config = dict(
    norm_place='pre',
    norm_eps=1e-06,
    tie_embeddings=False,
    lr_mult_qkv=0.5,
    lr_mult_o=1.26,
    doc_mask=True,
)
Each number is 500 + 50 x the weight over the matrix's rms, rounded and kept within 0 to 999. Layers, rows and columns count from 0. Numbers have three digits each.

# layer 11 MLP down, 384x1536, rms 0.0363, rows 55-65, columns 1024-1279
461426481514418562482468428448511465387469423430491561445450568471577540509497429486416470473407543485567408541539421401463422491501504476546442508498525479502502542516493507574497519517454415499468488539461497480576493464478624371438508457516540493532410463460588462464559397510479439634585528526467462523579520469476492564454491553545488538420445558492507513444493454482484504540416450544534486381440556519465418556519435492487470575492502464433529499579516523445561507479432467389556438493508477486521490574428472448512552541547526527483434498560464501551486496454473634508441300545507477427487444587413499529566565367599506468581453559466468540514456423502504546453524473509479539501524505508538499521473527497428511487537498516448561558539516562496534525616488533
436441481535541539360453524500515451550528467425487505465527426535464480494465492551432522482488542394462487528483477469540466460576427455503633569509509520496433538411446442560622503573545497535497475524419511449506502460529580546514500531535476480438503418468527493515591506457515526506467420593480520498483525519489517453464436498458441419559477595552514452519510505444579451458532462528587405463544484442575490470527495492507527580446460436547443541560440482506512571519427571498571488580467470475501511323431546456526485452403563460473539498377439450493505556540465471491514398527550541508539489469534501478452474461467462440452622391517490370466458595506480440485490484534552536479518513530432376522471466418528405455633505465459550560491464457510470438552511521
527472435484471481526597473480391481603540474509650503352524567493509428427502546534581426483494474404483588563447485535422555480451568430474625556516442513503500528442472599543573450426466449430499535532443428538443447512430478443563391463441507420518533509521527496399476503497432500580559436453468407397465511539505612440384436514456447535443455494409439472492554495477496462494468551611591526482481512418487581437538461524553455538431538512494472457555527494508495511527578413557484475487586546517446492452431565456457530521436562539512468416550536569483520443544466494457523490516577511561565438476513535521405429537541487541484529506495587463478556502529437490473504430504502422531590403558564437431512478515464444499388473515541460442530524547443597504460471584
510414550504564495583573479578537574523476556491513533456480453542413622504511463567448538544487558546476417447515463461442492483440475477464529517477520525539529411543583519479524444508512436458490485464498449518537583522554556547452431567484453480456521465512461506426568515572486527517427421455384514485515519527506476530532441513523526463475534554462482551483486415526486521474615415531482623544482496524511381543451513483393519436534482542493525455526514472523506596463502487490494519505538573473406558430515561459547471421499519478482525495490483489487473525498439430579473406512478617532498489501513487510482504534445425471551492477508502528434437572470543434552492548540474452460507492542526507498449537555586568461510552548457520639525456622547505485502520525
515529452466492487557537393499531475524439585484435444444560482603475592513496544571402391506465492423483405539537534606552502615528529466499461548522534476496494477521544452531509395486380490594565560430490532585488533623460521449435435520591512528454433514483436295497423490598505394507455550527549611568462550471488493444528525468509473503438467461520508413503472543510502477520519465444522387466499485460411515569448511399451560399512529478527483464492421493452499585448542486381536564479467478512389448542507457557530460551502573530447498516521557514540495503364485649414551450465443516508537462451536525503557447483547473430436625537507635387493554448520448518521607445533496396557489422499477429402513504427456511531517570511499416589488549448550454464476464358
508563480534472473461471503633384567438632568539462561498468527561490591496523421495616414449427440520611473566496454459465453519487516541608477499500561543604519439501638508480521518519467488609404541502557584459481541505477498546445542456516582408536556505461534544584516551479533537472589491482637505513509505462464461583597472482536439513515549413516488502499481477514509474485554479460492517497453555501527527454486547511380517508484533540486470469501557469343521464512480545475532444514572441432481501505477523533466487444537543653549493460557528548455621451486425524517443599559504517502515452603510502502469495458532534520522529394493549583476489469535503414411459472458573445581444640520529434412450598493519516499477489566550496526552500563534449506533574518
587432499474544549509392521510534499406496532517544521490498457562490496470479551392539382484449406595537561500466511400411534459486476463428606536518602499559480531477554521474545420487532477518469455511528525423476476505481567453467482530482451533540558508513470521509525488511476476453499599442526493498517497517489533487496568555552522535591494483477505530478502413556492520470438475481412538460484464578489556484493439467416400457530568495541513521573532485414559442518577584559515562507542491562459429516528471492634555544593564489484468564505503503616446480509404609493584573496497463585549532488494509527415520436485516483594564526538507492506486616511450492519522462445441548460491517512512467431523495493601490538507531505380586569441453526469497520491478442
511474475481378507430503466491509522532542517488504448501596588423451600496487504646585458533534480564492558494507562513555486408583462553491481465497384493486538492422450499540460462451453411573382419551533524515483515583511555492446457492592481569441503515444475523534435440497598485521628449508536522413587583517538462553492473442489551533436492444530406495490561476504549499481547581485492477470547470469543598525441563538504432517577436431483578484430475523377486625541451498391521428438484441496520512546450496461560546590446453434449478474545436487565468486486427502562594452513519530496436546501493505534484550517500437456453482480480444495404393520465552502543577450578494493511472475480457524421448557539463429436532468426450478503558564546485511439460507486
600563416518496552532535451482564559504460566583593495534555489455431559465544628471423559465505458504418481559435503549535469408554476512485468476498511511470494517510532512481504523534520504515494480508489478430479572423511478479471537535539540601536537570404437478544540406670603566522509542631560456452539445526481526505523478534536487512445425497453574474526524507479545496516431466527578469435457514577424497449436500477596541510486422507585551417442530502515469481553375491460530450549452456471509492495445527553454529508496502458495549459464589539473413499524421538485477443523508466433534546505594540480570530557441439515544501403463463463447563455513553444594473576463578463474502515510523515459498548481433448500485460467426487457440395510451502553461452604
489516518567598459478575554585606478482433532443557536480486553441483474472430452419463535468537469486529405485484454451495513472545417533508488511476548544527526495534504474405474561489538526567599486603531388495392572536519536593492616531533454484468511516521539468472430530519496527586494533507553446427584427398530446514421505476540503419550459417548508471490542462622482474520415475547482402471536488534504531517503547586470491495484581504457509519517512533466483385544536486461548388407519557399541534478522540411499531428475430562505528516593556487486629512489463539517559558503574547537524512548502531523530510558482451542480481434485526508563483369589489522457446478530524484509517514544456430479512473521597478528528489436452585473531586536503483460500401480
462474535471522503546338466515476537545521424454468487481462490512550478435604517483449482424514449394479548427610509544556556467589366538433481561576497506513386485489442546443456442457473548455532593499486500575459522530550545537407582532519558538490478456553539459529478474512478489393456450497486457522490565534501517579592471532450445562448531479584425467532501512534547521467546564485391388552487475497502591448424506512436498462414495468474482534533439499448446450484511548478431528430392435486514460535443446467482449533545522481509447438497479448477547444500448470503498418511399472428499543558495539399416508441548492537459572435532478523483570530520420519417491470462463560484403486429477479528589509440498418472521570415466412538408596573522538450609451501